Part of a small language model's weights: 10 layers, 4 heads of 64.
Each number is 500 + 25 x the weight over its row's rms, rounded and kept within 0 to 999. Layers, rows and columns count from 0. Numbers have three digits each. The size before them is the row's rms in percent of the matrix's.

# layer 5 attention value, 256x256, rms 0.237, rows 36-78, columns 64-127
110:515520472516517536472476515519481485477516512487566514519490454489503487494469490489503473497464455522506470530537479410507504528511485512496466542499481483515541525516499482514519466498498505
102:508484527469498493516468498545522505536527504477496500495499494501480441494514508534481497510517504487437552514500476501502531511529457529525466519472478489479495522503500495501518497484480490
101:481492476530481533466481518491445491503526507508519475470474496492497479523558483508545480489531493498493484554524444526525510456531525454506532495495478498516480503498518513506481507482508500
104:454479442524487500483531477484460493510505479517490514518523502480516504472521526497470506486499511516516509490453507525509531521507534461527497491529530530449462461457437527517483490526486512
110:467493492503472470560506541546513504521522488512468481511501459534498490447466500479444517548543479490536494466520474536517527561470523510500479509510502510497503511510520455549495532528527484
097:505497510505493494562473455509489537487441496490461496484504467513528497487473493486490492544532500500521488516489489502525497507504518481487482522492535514513526536455486526483521518486496481
102:547478497501540502516540521531486496508501476473476510525526506503513486494508445493498484504470490551528546476453545501475495501435465521510453535450531487498499518462481516478531466501516478
108:509502490495499474491512462486513487551533494498523499486510511471478505493508497538524507499517498461490517513444479465517513498507536466515513447559481497537541448466492553508536509478499459
102:469455483505519562526502527482515551477509504486502502460465493468498540544455474495504496484515475522425465521515505534451474506503464531473502505507507489490503491480490513530491516460543504
104:526470462478483492480475464504474496483489491523513471500533510489499470538527523515503507514511511523489481501523457505555497546478440492479452525469528510477528466507521466452481517464498469
099:476541472530549511495533519525499457495459449453500507485456482521484456475538462525570496538496458504479501493509523502513469510484459547532459482470487506493509524481521457512503460503467492
106:479483520481485492500530504529510515468513504495499566498498495549476503464497500521498568516487476458515481477485540490503502512514504536521498504499545521506500475510528532501449487475477487
107:494463508448478549475508457471487468493548461443503504450559526498548474485528563514479515531515508500496496510496530511506475466508475513539494479502518501472504453487508482531490458513454480
100:491525482461495502526501527471550556540506510515483463512484465497454528507485438491489474474487535482526480467488537467564494488512522501486478457487512538535515512519509510538500508485498490
101:545494498525548544519553488466493510531504543479522452495453509521473518519526476476476497489509472493529494460507465519499530501462527459480476540480497509485477488545498474523495533524463477
104:507477492502488507491515500521500530478461510482489455496537548528487483484488529511466488517498550473485482518476528534515475528524524470471490498500496474495508491528476484526497507518499509
101:522494490505497524489485531536507501488453499493515493548539527547532520458480510486545467494539483500484509511510481493477513532544485434484490462496496489471503505509459468523516466529485485
101:530467565537464510489496509507496518494519480512508524509497461500495560444514518444506476495439463439485479496528495503484516492502477509470503499484505510464484538503505535491473512488444487
104:546492525497489493509488462442471497524480530528508521495535546471471541484501506490484514516470484538482499493542549540479493516461496489507551498502514494496505533500475482553505512523510471
109:510468479501497512439511504522523518462474546501548469530465496559484460483531518517519507529483528495476448496488507511481479480508508509500486522460494454509537509511509487506443520506484531
107:454532530517474511551533490496535524531442484448488504530530462524562488500507551506508496489488474498492509483513512459537488495520502513532531539521441541500536532501550493499538480464497522
098:509480546479521480472501484494508523496485529535503481497500520452481442467519514491522496481527515532502509515517504485500461475548539476485487530474543531489473483515483501454484478512508506
107:473493504499482475498488466497500507435474531478499486460454508490523506498488473530467507478512475525490492526498550519447528530501508516545537501550467513512483431479488542502517506520517486
105:486456491485512467486473505500518506510510466498525487437504472487525556521481507545501515510458493515522476514485464488483514462485515439536454514524494454523543511518494469508496494477509481
103:487511511489497471482485524522503525500487507508481489493492578517502542458537459528512492480504508516522538528492508525501473541567495482510487476523488507539498498510495481497502532526515502
101:446498524495506495495472509508480494481496489500504477535527457519514520515472453533465505476483492475502472502517534517493502493479521467494500486489549463480560515549470452488546500532513496
106:470524517483508500523493506475494554500490497482534506505475510526502525481492476499503483502494502458452491485494448524507475523499450551509530520552474506525517521478557509477521482542473506
100:483463488429483519503530517510466510529497521496518476456496539551484536530456491527488443490506545499498496467469495496546480486477565522522518495494486507503475532513514451448462489516434499
102:484495534439483520483488544501490491451499445454529451491504479511482485532472488493506511457499524454526507517493496464487507470525510514510462448528498474574509506522489522473448505529508499
091:436488537520525484509505535509510524496508485451536496559452530514512536490513507451515537502483506511483495557533505495493501531467508525470463493527494521495442461512482504529479435459530495
092:500515535507482530496537470472501496493503461471550500477533491507482526532542511546561509448508502522481510499517477483434498501464537489555494501496506510550482480479458483488499510540504500
097:511491495500555465516502513484512506517467510462463483467480505487498495484493558494504511485466526548470519533497513522464504610508475528538487512482490488474509551489519506452505467518488468
105:517557506515503471552498521474557483497496498458503520488510498480483528529557499473502469441469478476533488524536535470467515512526481489520490491535480509480458517495472465519501496491494541
101:485562479535441478493520510547483473509494497538510484487449540536512506529512495466491462492481541479494525521559528483494545486490488464477504470529463522505475491481486545483475488485486496
103:512505500535473504519459511545448490456535525516462497490492503473507484492494515485499535484494465546484443547489520523508491477483490517458497476481474543484551476506501506498550489505503505
089:493524500517502525504514549485501509524505510521473481534516516472469469471504496500529546520511522479487506527473495524506516535502512524490490494490508487480483462498547512523504493529527496
086:476530522484525509519522514547530486501490455532530482489483537468494523454491479502506483442524506468530500509495499486488497533518500499492496522463509488557462509489487523520531523522471535
097:513467494475490489508476462514477459487521539549512540492519487519482501480501501465496511528522516479490502491517440482484510472531471494537531513495491544514531535481509503502525534489470524
081:487490531500512530457510489498444521446474517511477493449515505470515508460471500525454513529498510492515534442497472532505533484512487469505504509490541507490499502485485476463502490505495486
096:507516544526505494511487489474497465501515506496489511522460461464514521529547514445497526467464522505493478504524520510507501493459502495519501511512492507434495508455497526537503485491508479
095:520520548487469507481502520474515504526534542523516476494534502494506478463492474487507511468526520481526498489562481474561551510534497494478508479493480524546503511503467503485528551532497486
098:487483484495510500510515502451515540475466491476478512476478501559509478510518511470526475548475531503536511497537536535447551471511503496493483481517518467553516554482456469495504480517511524
101:485493483509526478508444500544482524512460517486493547468501470536511501465482500448529442518504503463492537510513483464508557503549520470495496488527517445513510531493467496479510513499461493
# layer 5 attention output (transposed), 256x256, rms 0.218, rows 36-78, columns 64-127
115:516538492504518494494484502484516523497471509498494498481525501490486518477484453506507516508506474469510500454482541521489497473498499502460503494500531539532446530460493506482506487514500457
112:529532530474491514461524492487509504451480525551501490479538491527510492517523536471509481476449490480511476513511482495506487498510501501528527521585506531510508481461512465501488508490487509
108:507533512517533500536485504557523460468490482482493513533522517534485508553461531497457492494493551475490435524525527487481500504473533486513486471517504509495509537527501549519488481491475491
114:525509500501487499486519577453508507494506522472515501518483474483472520488557494511488472506461521469494491465474497489438496461469517515537494573450482473552458487484507508516531499497479479
114:503506483465428503441531485483457453469501472504517508494497477512450475473515459539510463476485527517486497512476538472501508482505455505537455459487493495478486509505510530483470459525483493
107:495497457489570506506513497495532480527478480505502528487498502505493511512491524527496496497467499529480512493528509475484473496504489503509527483489517488489472536532502508483488496523532508
110:515512492491501518511522489538501510503474493552441518497537490494511512512495524488493512512507526514528427517487457513487480550519531508464502501469493508470502495528550497531528470508496514
114:519492470517531486509506546492526465517504499508512445510511509494476447474521473477491469500481499494480457503537491530485492475520461539505506491460539480480479504491508487480469476514469547
114:554528517476481460505517505484473514528500510468464550528474510542537470500487506447504531464495501518519507522437502462520534475517488467498533489497493511521512511512498516509477521535500503
110:483519496470510542477512471502523488496537503469486487465516470533514521551509474505484468448495479437477485486514529451522523505507537481538523450518476489548482499497488457501499537547493469
105:503447527488488530500470492491514500510472509548475482499522484480494544531502510486482474507485543486506468549513479464513509522522504490501500517530532471490496482488475495449491541502517497
111:471486544534486528495487508504493500504495470501467448521549492490484460527483494510512491499519500512506496497505470483493530525513492489539496479530521466511550565491493474484540457547509451
108:474491502500494510508535508529487528514529480521521495530510513487506522520552509542513489530501481547508484503498445515513511525467539520479504531493473486510456518493505488499528488497489540
109:540484444504496502477530486522497462487531503474528492484492500554535461538499503509517485488515501549500511516491512526526535497558491516509522515479466444508484499487504483490511520538489508
109:487491461485479505494499555518525469519505454508474510533544489458503509438481539481483512494490503506452488516489521502510440484488515521469535486514499452483527482501467546531518494500464517
111:517508485480465522493524534508515522500475480494526503500470511486527537521501494527499494501524538514495522479507479495458522519503514534506479517536511495517477509503507487512499486456503436
106:485498474456472508498488539446483505546504503481489480470490497509453484531507479493478530537487510496511484536520475500508483465460520500499517525502504535518486474556516515550479505480500495
108:513531478472479505551510500508527468509514479530490494495512512483533438524508543490509508489498506495500516482480542523495476492494540511512501535507499499474499475480489477542510484485551503
109:461521504485497531529498500505477533479513531473541500527503488514495488509459467541481520519538520465500488541469481501523509486469508495491484521516455474463513479499491543495500451451486525
119:498540533519479507539506471512501462484482494505494489522504493481485534520513505484468539506478483481506495522500560499544560514453530485509503519520482508462492515493487496484524536515516509
114:502487451472503476520533485505461478469493511529508517499521500517498537535498487485513495525484464552504464459509494515482539530490485458441470478514515489494526521512499513498514567514517499
106:515485475512492534494508532494490520464506528497508472495537549478479513501457554517475504480470502488482512528507546487444515523496497521505488472498508460525542491501519470527519527484502541
110:477476484521547473476491542507518497566500490521506513540527528516549501498526499494493536498501524489513508523510464503466492490464468489514509478496504491498481513501510490506489464520517519
110:534523454472496514507488440454498469496515477493458520504495469509497453482510472518513539480488534485487515484504484538501506541469492548467494522505556476469507486511487512520495530509479492
110:535512488509540477504527472494517494483500555482503507504529532502486451497471487483488516504489500531448484496560465480472518505481512434509500482463497501542497473495478486524528484505538490
111:509474475434527510441467452516520480567458539490525490474526529481533491498496519502526494522552500460497463506514491477505507472514497497488546509519455526505512473472521503499469472463475509
114:452534490488476511483511505489513485510498496549512482477517525532541451527528456488482516510491487523510475484494498493508525476510524442498524504468451487516536525501495493486508493493484492
106:475478536498488526487514475497498476484459489524520502485491494496529482501484567485531509554502539491487467525538509505454551465518496499475497473470518462524463476514445527511492495491525527
094:495553522491490474473527494508521510497507496471549493493493493502490517517483510488460502456470502452506512519466576533554501515460485501500520516497516530505449492493472534482487490503500508
086:498438525511505511531506489514465501512490501489471513523477501499511518504497502518482505543486485464525481503494479482489489527497495514508504525532458495481478463501515476547494465487486476
092:527489515509498524469494480507520478492468506540548511456468541504526506508504472490552505428530469499516537516525532479465490498496517508479509474540493485472459470472505519515543468524460564
091:457508530522503512508506520464483525490521475522455565467524506496521455471467531443499457492510475502490512468463503474510517519482493511492526534508499480525518517472508470483501486474477479
099:527501512499485500546514488483483479474480509491515552537503499454533489458518553538502510535518501466526501538517514486514508466510473516523547481442488487493485500488494501491525461500539500
096:535527523454437487507456527469511486496484495523496502459488485476463478492501520503451525541494543484527472498540506515573459489543505496462505511511479513506532464497479532527491509538512479
097:485508483516527463517488556518448504477512491508524490481483514499496474464509469535504495516556498533494479518483519510523514509533445485490494516509513522415534525532501503523548506443481494
087:485476487496530538491483476507523533490467505525518494533521511455529545485516515449453486478485516498486487551529478521506504502499486505459483537476507485481530495520522482503484527487492479
089:511499475509532519552455517505523530508517483501520491488502478506452529482489475491502486524515519435526486540529503496501547495485511521492501461484508493492513472484484514491489520539476510
091:503509497534513480482454493479472496530508506457496490501484525485428495447525478497529525487516506520509505542460465510506460515509499507500483500521538530478518498529504522490522521507494508
079:486489474529508446486459461481526526485468506465529462474524497494498503479505450454454508482491516483497488489504540503533540473544455510469534514482525473516465488484487481502495500506502467
089:515505502519504540490520507502488508484460524516489503525470510428508563481505506493461476486512493520505451499496516505487476488533508498510485512490437458488506490511531531564464500479540472
089:557516549513494468487452466446512502482544498536540478523476481514481468471501502509524471482492536517511524528456489505507486529552503472507514502481481543521539486514493518501522554501484497
091:498507525510540472501469457466509538505518459445460486503488513468489455500484548488528501547442492486495500479528518505530496476467512544518550550486516463497533544474519494506527503517494488
095:486508519497529506512482506504525476494500472496497539505496509525506474473456551486496463449475524479488475529476461510464541495517500478494487511473491478520504486525514493497511534508481540
# layer 5 attention query, 256x256, rms 0.228, rows 64-127, columns 64-127
110:509506525452504485451547467470493450463496518518490513512453481496488519470473519487514520527526535513512551519453478491506476502489504486507542496499490514533490519513469496510484588490477458
101:520509507537560467511469498497496504521513519541543497507550468474484498482461499478501493479534506480488457491490465495499471503504490503513464497477508525480554473527447524488540475496487528
091:479465495491473538500492478495507511518504482468484494521501500535462514475484487486479531511528505544533529488557496501527491502491477464524499517487506509466514487471494444535507527519564516
085:488466509512496547488495486482506547517498558473478478502513503481545506529529463503541494521474479497517508487476551503473470501518519474475462539505517522473521554460535470471475490491485495
089:494477511491501509488511516478476488486448531465490500478479502498495504491530504527527525497467545442509504514509550487477512497527519498465474510500481511525456539495483517505467471450537508
096:493486510503483509507497480493517474478497454502505489491543505507500506453542478482517445491480501475516496544517493520491518487532495530494513479520515449514512488460494496484483532476486470
101:502465502510452492518529511524469540527487455512544501540514520497467433512520494488504511476502499466562463490508469501498529492481514476518525502534496506524432467503525491504485517503506503
101:448503519480531531471494479506480493485504505559530532504450442475552491503493509500481522508513508465490519454480544495495537494543521528497517508521467547448486480502454492536505538463522461
099:536477526484557484494536498477526468462519517485490515509471539467520514517516481538475516505521522449473499494520543509499543499493484518481498562512486482469495482501514503546499464490496514
109:509453526474503497519529468511498496509503479510506511518514515524518513551530489527536501488502458494536498508509526483500503503498527472513458500474461489511553564533502532498489513514544486
090:502483511510490545493493528448526510506515499498535505521490483529503481518546491499487495469502487468498513522505475468528515437470512506523488511509449498539537469534516482502490506514511510
094:478506502486493501526523524459457472492469552499495488450515458518486499521549512490487513527509523458519515533517514493525430546493495487534500475526498495476516499509517487494495463497513538
085:465480489501494527531473509469444499508500473522553490533506521489520504495526495493516506469528516457489520509433511483522525489486511543538504525499500492503512482501466492492531502516511515
101:518513502498524503478493544487491543471471484494506495456479544526498489517478452513504483512450499492481519494505480518486502519568505454519516477488514536518517491496499475502469515523562480
096:483504496505474500518462495558491551520507503511470481488503497515490464555469476478446531506523542528444526527480483517488444488508508485464501513455533484523475519511499516486515514513469490
097:485495480494525500528485556509478524498486488511516507505510533472516485530485524486489477472455492489483511450469499506485524501512486522466478481533526520529468513513500494479500484470498524
113:485545484470531494498501503488491499474478471511450500487482500496536509437469485491498534539515509460518489475487517501499479475451474497504541504510529547526508459511462458506468493498519514
099:550442499523477512478490513475517465503470556491494461477510532459519487481503491460511524476490525492540460498487476507482513507528501491543508512462465465483496483455532525486518559485521478
099:544512509497479501515457534490499514506510499506519506516465474475508454537500491528508495533502558507470490489536526477539522503480527521494495491524525503482484483542502492532525510497485529
100:503486479507493471522510469505515472516522517502484467544507506505472530491455505527492477568481470494479519469494440510515511516488542541484473495514494456509492500495502521497505532426455513
110:489499468531502487531481534475461529492535481527477545552493522480540522501487524512520522466485500474493520494564487505528510534441492512485517494519455507519481497497546496512542463531523487
103:497495518516511532499451519535493480525483540514491482523489455540503512540495462521527461494498511521451513518494506470523485489475530493532454486506466503505508525494505523496496511551491446
103:446478523465479454484500510495481429496470519472476537510534484487514510524500480501561446503518476504506480531477508489478465496477498466494536510552517468504488466514493538530513483514511517
108:468478473513490500511487474487452499543510528438473492503475483512472477495475477493515505501516520509469515510521455437512520496528461465453537482487475509490514491514484497521528463536498482
103:519510557535518475534498510482486511499533438538509522464486545446499482499474489480501509496468515485495523519499470495472510512540502555484457491514478482500474506460480470507538478514509460
108:478539504506491486486484502526484507517458523479505514464517540502460476477478525540490518486471495518524489500509513476496521512469499469474482515469458497523479517501496534479497536476512499
102:533522553505520483554442470545507524484454509440532509529534478495527489512541497529503472467498488514437519483499511467462486476468527500459480472526499479500495500472522469494524494487498513
106:485492511482517525489508514494474477508463528478573451499550478536484487492514529491506522466515465522512526504494480478479534523497465517527477493558527507496544480483519464466516510471535487
102:486524509479515447549520513511470478508547513485499506508497515511487482534476461503500501486500526501494515504492527500452512528503514508565486482526498507478491506470510531504531550486459514
104:500482513488506476509482488503497500447495446501457514474467458489490429467488478500523530484510520505493465468491499532470523488511526488494496485483533527481512489539486536514467501493477514
104:483507478513535481486456493480507504537498496500457485527489492492449486502494510478533519574494559447481467478519519518479512469527451482493537481518515521491499480496509513505496521519476493
104:516496511490546492468481519486500516511445479465482459516539516504549473478489490523452501490490525473508519480496482484471496499471509486489451495495514443492498499526472490475501486507507457
097:519482496494509532484489517527514500518527489533493514470537512513505510532537494469520525523480519508467478518544480496548479508472474527501473511510490464490494443454508457540470492554566498
091:529508524497515507494495546508498475512511514524546477507516554504464554505556469491507507491519462458489512523525494476520512492506513508500484505488540463552516505485521507508468508541536497
095:523503526522492461490518523525526505469480530459497480507516525513434517507505521479533527494479561511545524514479498501531461522485526490462446536453512450514477532475531532498514544496511511
094:449519497505518501511492526477493525494508480511496510500492480449510468491461446477461507471483468499496480476463525504519528494516449477456514512513474534509467516508482490483514505450454531
099:495494525515509484553482522471491521500508493476518461533519514521502466484464460509509525488513460547515476473501472504540497516473528476455484465490500498522548520542489472474505439487466520
114:500502500507512534495498530508470510464491521513520504472500495566492478487523503439531513469494481542495557500485514491531520506513504527507516487499521436503513486518487497478458515512477451
098:471485466453506503549532503519493481492433538498494477510501509514478495522471524473530518513488522468520498493498514515493485507504500486449514538506490488472488527476497511481431501501532509
081:499492514505512521497549511546524531487478535514504505511461508502555531508497491487529504475495481491503491504527544484489508532530507462531484480510445509517476454471487448530548498514499510
106:484499484471491504454492490512515489494487455499485529496450469477482503486520512526487540522514540502488529507510498490485475501467493519494497509500476499521494533486501501541511504453522517
098:497504499500566501554498463486506484479504473474467504534496509494476519509516530514506505514470489528491486479479536521502495448510463464460506514476463494498524506515514523511495439478489456
100:506493508508492511509492485538487452478478503503461461538541498478520492484468504463523506557432497527476504492484483515481485501477502474475462443497522473513505501518497492492551500530520450
106:470510503484517473506547487463522480520524529516473556456477491499524508460494495436480480490494522503490437507517503513472489514526498517470474492531524527525495475469450515523517504508514498
096:478487503479512514509507510502494500468458459505466484520473482536474488491531455457488472448482501462531514543514533513495506503502516508529496483508491504499474502437516436546479476500521514
099:551519485490514501505483500471478485483482549518511487433494489527474536537503476523492481503501525501519495516501480512536500477525468464519502532518499519514571477518470525494516544524501514
097:496516522469540487480529526495481520468491547509484501533486539508492525480502488509494495517504456522487467510503504506418508507448501506535504514510473522488506527496476493492526515482475483
072:501526501477524502508462503505443466486531480521558495449490516481495519490510475483494462485507537486492493520457517488551541522489479530515501479519500494484545478520492471496519496514474523
100:486503432488498463500534487469507519485525495526528476448555484501511491528508524482567488513468509514484497496503488498494514480495511492478514493476466502554505535502474487461510517479526516
104:500501485545472502493502504526523514479526481473520500484497513489517478518484536535466482475522552470506462466484465501526518535495498531481541557456537503515525571505482505505515494547490523
108:500529478505518518489541499522540494520520521518441508523504501538462502479466509544514480473475471488525503478499518503471518520470481468504512516478542490498533533465510532479444481506488501
113:484497503496564489520503558476529517496502493480511457484502487479470458511480494545488527479488488475491472524459514542499471498490497510514477451516509513512531522541524513502518501479497494
095:535504518453498479501506489525491519510511499522492500532519493513511542518522548498474550511546502495552521495487495482468509490497513518467521493519483514515507481495515499511455484496519487
098:527543501441492508501494516521544516516532520495501524476494534536503490495492545466553487482513503489501509461500491493518535523511499503498485475494535491503477467468538489473478465451500499
097:542471508513507514468521483514489504519502499538509471489463515555480509523517501543512487464484476486522467491512560518480490465529492489494498472470504519499447482501479529488492512561505519
106:486516482498463491479498462442502466480512521525498485472520475489513515509492477445529502542502450459482456536499592517523479500554499510550530534526531487474463479455444533545493492518525488
103:486501483482510490462510527504469498495480478500551507499479506496537466517536523540502537512554521540483518511494548505504494473472512537508494526498496522505527481530475466493501492477487508
105:452494491491509515487459485510459493505515534541494510510536491483517503485455529511499551536524489514490494496506473520515546537510509518491493489463496472506498505516505545478514403506492485
104:511503492541460482449497521465467523479491527453477467510455503477490517521476456520494494556509479521514498514551476525484495472477457490558508485479473516517424517501470501514530471504510554
103:502541494536502463486481494518513520467552480484505543520442505495477458470512486509526525523442490487484443498519522497527446494454489528442501495474480503532517463498484505502473505527515511
102:473486476456512514507517484530518526491526491493512538496516509477475503506507501543499497489523463573504508555533464514532478472544501489553486512501501497488511518506477527509492452435491503
104:504449509475521519510466492528493494457520591486511477523522475539507510488487475477520546539489508451500510476499495491553489481478481490518483488534502464474449489497458544488554469487490528
098:559514500470499535499484477489493543510505485482476478534488524542482522480517480530493480499496513509510527492511452480520506480476512512542540515530493485508457462477575523507517504520505500
102:483499493471496530537501513524521526476495512502521453472524500521476483502534478473448498491543515493463502545476518465531536474474465544475494529484518488513506469514514481486521514492558535
# layer 5 attention key, 256x256, rms 0.23, rows 64-127, columns 64-127
098:507529494522514519499512470498501477516472497484491476490509503508507531491476455512545491497532473492531529479488505532492498464536517492484498469506512534524516526475465522479507502461472511
092:487508503538495544481515504520527512502488544449481506520498447506517494504486523512509495542497491562452548466495478522503504502490495510483494460534440459459475505461524454526535472477465497
087:485499503479507509512468473538476502483501493505499517499489530470484530496535492504502450514540512463496510509518484488528485499464495507510469487506512495532505511564479500508526462507505510
087:510494502480541472509464487507514520540491494465474480497518527477546491491511512513487527514484507511502483490512490536482543498494541529527489484495471480503545499519510497501527442480504520
102:490540522518481517516506499501551464482476547491537500532522492465484511516506467520497504487536478529528483478509488492471527485500484497493475492530486480496494446468547512517477495528507488
098:510486474497537464524503522489521487510546515492504530507465487518505478507508484549456518500486481466493494527526479468527453522485507504498518554484506498484520504521505490478506498520496535
101:544494477481508535472496464507488471471497522507472503508456544522507550520472508475492535552473517480472494558523481478521479498471509480533504534495520555533453479507530488534544467550508501
104:532477517506513510496468467488491514502542489500466482472499501488468484452493508519509524491551539563467517526466478508514489514536529549477513435508483473471498498470501429494488507512499468
095:475514505526498486505462469461482478475457466511533520509495500491534519472512515499546484488481527545566492489513538481507511490538499498502538457530521488483493489502505509473495497509483508
101:498501477518509512522503525492465474508467493512488473490484493505485490482529503503516507537520536491513459499516538518541493502473501497494506479505512447491533477489460517529493455499460513
105:481489494511485509540488520521511486504504460470437510528453524453478509518519479480492516480491542546506494486462466483453512515482456480539512543490472488506434538485520502504503447502518491
094:503497502521492484522457457515507550455517512538505494465490473473487497485507533478486498507506501541506511487485519539477550476508500507516491491507497497494504502568484492502522461503457517
115:533500498464516472516520493507536504478496522485499488498455479521511523481522488526517493486541505505500535492512502509526532517495549509482527486490454470482528485445491510478494481459463528
101:505474507489490466488483513509486496539491465530504536539560525473516470508509484512471509514527537502450464497544463497509555513497520522493469564520480501486489542513525519521512511499489497
093:502517513493498497486509507522515482493517529520528488445464457539522496478510533486509462520475463501495502470459529499547524497503469515498506517529488515484505468478504476511484482489495448
092:497495527488485473485494468463468519470509506501531507497492521482491539520529457501517480507516522461542515493488529480497495481491477474490496512539550518530503519535513522493506535542463537
107:467501498461484511520489474556496548563520509474503481522457525482485491490484468534514482526453510527503493543504495506477505525537522569518490498501497502468488472506487502523543495511475490
103:488502475506471542498475503539539528542460487507487549550496430527527541554482556498492529489519530545492508485513487509475486464478515457463488483506533481514542472515496510520486516553491489
105:530455506539503502448495511523491496481493477491475545523482483488510522490511493474474499494482459509533519528504515551509471515506461493508515489520476480501513489450529500524502467499485536
101:468466528491468500440519552478503521447514535471478499475497544490481441517503511514508546473542545535500509503532530511466510511527473488497515494453475541512475483510490478521498511496491480
108:491510512482474466509517458499476470500487524522516518475508482469523540492526463460499533544536516512499471508531473542514501483527455488502490483527523464523498492484485534487505514498465536
103:443497520554483488493469546485486502512495467502505525457465549467498487477472518505484528505535516469493453536489523520538510522517522525481496497508478450519545460499509496535517518502466525
099:522493494512473489478558518544464504498538471512496467489514509530463485517468572508500534484472485527501476473508527490522504481488470511517486508468467451536519502476527459496483493496501509
101:517541490490526473500489475499567490489511486512513504530490466541492541450515506514525501503493483464486491501467519544524499492512484452484470469486477513543448537532515482498474542522465517
104:502480471533491527457538517505542463527489522506512515519499495494539525466523486526488475500484524517491500565489522534504501476495499500482508505516496497495512490476532498490486508501493524
107:481522515498540496522467517481487488532516482477496491504511499533511500453508464510525508496478499491480474492500532503513534506526499509518503528538479541515471525490489505478451480468468472
102:494488499468470500482502503499489502476504501571468505447471482467511512487480520482485489515472501465508526548460524477543496559506496510492496493436509501495522514493524543506464528538465497
102:475504456493512491484517495459539474517506485527493496456500476508498520532456507474506479469476507443475481502505511458520500467506567469509487473500477531516446488501487520481523500543468476
104:535506463482477552496472504505500483516462504488477522491481510526496525524546516491500504527490494511484502470521489488503493526467469496452502525450479493528496464515464527532468507535492494
100:525492515454455485551515519511496491545518511512528522491505547499509482499508525461496482496480435484474475495486485505499479479529527514524491517498466461498522469496516459478512491494483481
102:529534501500490480469486479479517418473527494512502500464511490518509482491452517470499506505479456531497473456466499490497499461444498509491500546466511501505511501536495490503531542489478482
104:514494511503462524499479503511511459560531522494504524546508505477462474488530518453491485502530463543499489518480506496554543505538509503513520481514484484542512517527521531483483493516560480
094:470485496482495500486508470460466518475530467502511527500458517517464503526494530478474489501484498497499494504482508452517499485485488493483536537482544528516472488545499516513499547523509466
084:484519485508494492488500469512509525480471532499495514511484521555499502507498494423512519480516475519520496482490531521493510507487502524515499510501480503496494529519496492498513465455507505
114:441476477510521491488499511460521570517496494457509520553531523566486505487489497515524464481431515507504491495510500483471500492503496472530491512485502524475473503490494474554498502526536526
107:513488490486496445508519481477533470533495495494506520481537459506520518485515492525513495508514472491492513495490500498525545477523488520494477494501461468532547533497444465467503478478473497
088:493477462443492509450494525511544482489472546480509494489432527511501510491498534512492507458474552515468483503491528504480495534497474466482501518539513501478496528460495533521503483460502516
092:506474471481499503513534513510484474477450471507497468498520541500530513502504448482481494510512490503535528469498496490516455511526516512526468467502502480505539526517514499522490477456478501
088:506496555521458505426489498492531501521504497520512467503516443463540482487503484479484493528493503551464492501510498490474510485499494489535477474528484503477481470521533476476496488476507516
085:524466479481469513476487494526519514496484540526486534522440475455482479534531483476499496520549523522469472515539502546502486493512478482494467512483455502496473494480498526470466475454484486
098:526470509558560496494481486491485503499513506491466478509490542475528530462530514518563515473566510505495500511465497505510501528516523516517524533517485488464481486479423484505524495496506500
104:513522536458523482434483529500462489512509508474476480489507491553522495487512471513491512463541498529493538478455480468476529508504492527450470489520540463495455532501491486455497507517444509
097:496470495512492486523470482476458580496497495526517473490500489539446502547484518464467504472525461462515469519486493437496485480485499521482522481490486496504532484532488507456480508511483502
107:464490497526475463500473524512521500517454454513525432539506507499502491496519456499494525509530425512481498482484527503483479479517519489496507522441473532472572510548465470478481470483450494
083:498476499514524502508517498530496481510485556492514499491503479507511459533490523474505501474466474476489500463494466511494471491505521505457487517485497486494492504458498487488482460478515480
099:514508467519535529510522504519513493527503479511488542558488498471507481512475513535484488523522491490472493519504543511470442476487538527495483464509475525486488478484519476520543487492500473
101:518501514463542532535469522525541495504511446497496494455541504477495510518480532460518516512506513467530506472475504491544478505517532529445492481470457540531527490487443539473491504491473496
104:448514521496491480513493528481477495536513478498473537500486492470518511516510528515513527469515504456514538486489517487468513443502469486508532521566498497497480508540494508530512523520521492
101:486466507516540506491498511450513477548468496466493521516509474495507513508517501470500505530537472477462551476470526545502476512497503494523489497489501441457498515473500506503498516450532509
098:522514533477477482537527450499487414490488520543493536523495509454485526495510477517537499497548500527509505470518511466532499444498513499494482527574491499491508476526497492540459521508493505
108:473498522527440455563509443519549513492505494455489494521516526443522528493519544452468505476492541467485481559491484467510534495518532485482469485482462533490522483520492489508514522514531510
106:490470508472479490512504527543450469501501480484496524480447478517472507479501498493502474475499595533508480519553510464550500473489488556499511483465533482493496494513478462517528480543517508
101:468482511512501522512490504500478490514471526478529450465469500523557532442490502524519465544481525553456497528515499485512512490491522497547496506495487502482472521481473498454536466446450546
096:506505492527496513501491497502498487513489480491496521491487499530494518462459469542520476514509488486509548510535486500508502503527525541524530454482506501473491488537434539505519520509438503
110:498516464511464493482497551486526517518532530465483491495517510504507539474483535499525515460473500478497523460500488472491500471505536472533455512506487513485536525529530471520527529495485516
102:535486477521518505530477517519494492527506514468484483528481536494476513524485550484438501485532501478530527482517491512504523512453500530484525454482479507463526491524524511470489552481517503
102:509500492476478509561525457476491471488549481513478497504550522447493520507507485510457463503488523422536499458501485453551530508519474485518500545507478450483520515551496506511460499477519470
105:499523430501511488517494500518543469501535468519525479492471464459492500500526507507500508479502549516523479486512487491442491497534521462472503503497537551483506503464490487519500497508469502
106:495519538524547510520467472493519528507502504502494503583497509506508502491507497514535525522485483485522527468515492511481467513479538512489539529475480484507528533491523527457500504488477472
102:492489502499505466503474490530498474481523508525464514527559497482543523515507512456485564468502482459491541495510514469498533504513521533479510507496525514505508526510509457518477475494476480
105:482552475488495522514455525497492484533465508514565485471491494528493500496480495472476537517497469460532495468477454499506502504515486528483524478493560505511473519526515512516515488481520534
094:491534533535528474508503510479464534507531463538471532480486510519507491486528541511466510517498505526532531514521499502449484489498476483512521470482470474523513484528510505496519523530492518
099:497521489531479534511552508502511492515473530470461517498528488502492516508513523517541520540522518485496458469486532499486546568501467487509484467495499471527502554506482477476487513518513475
103:515478472504529484472520474499488460513494498484523535517519513499540511477509489486529484461478479512488486526488495497515474545510533447545489474530425510487508564509453506484504475479478547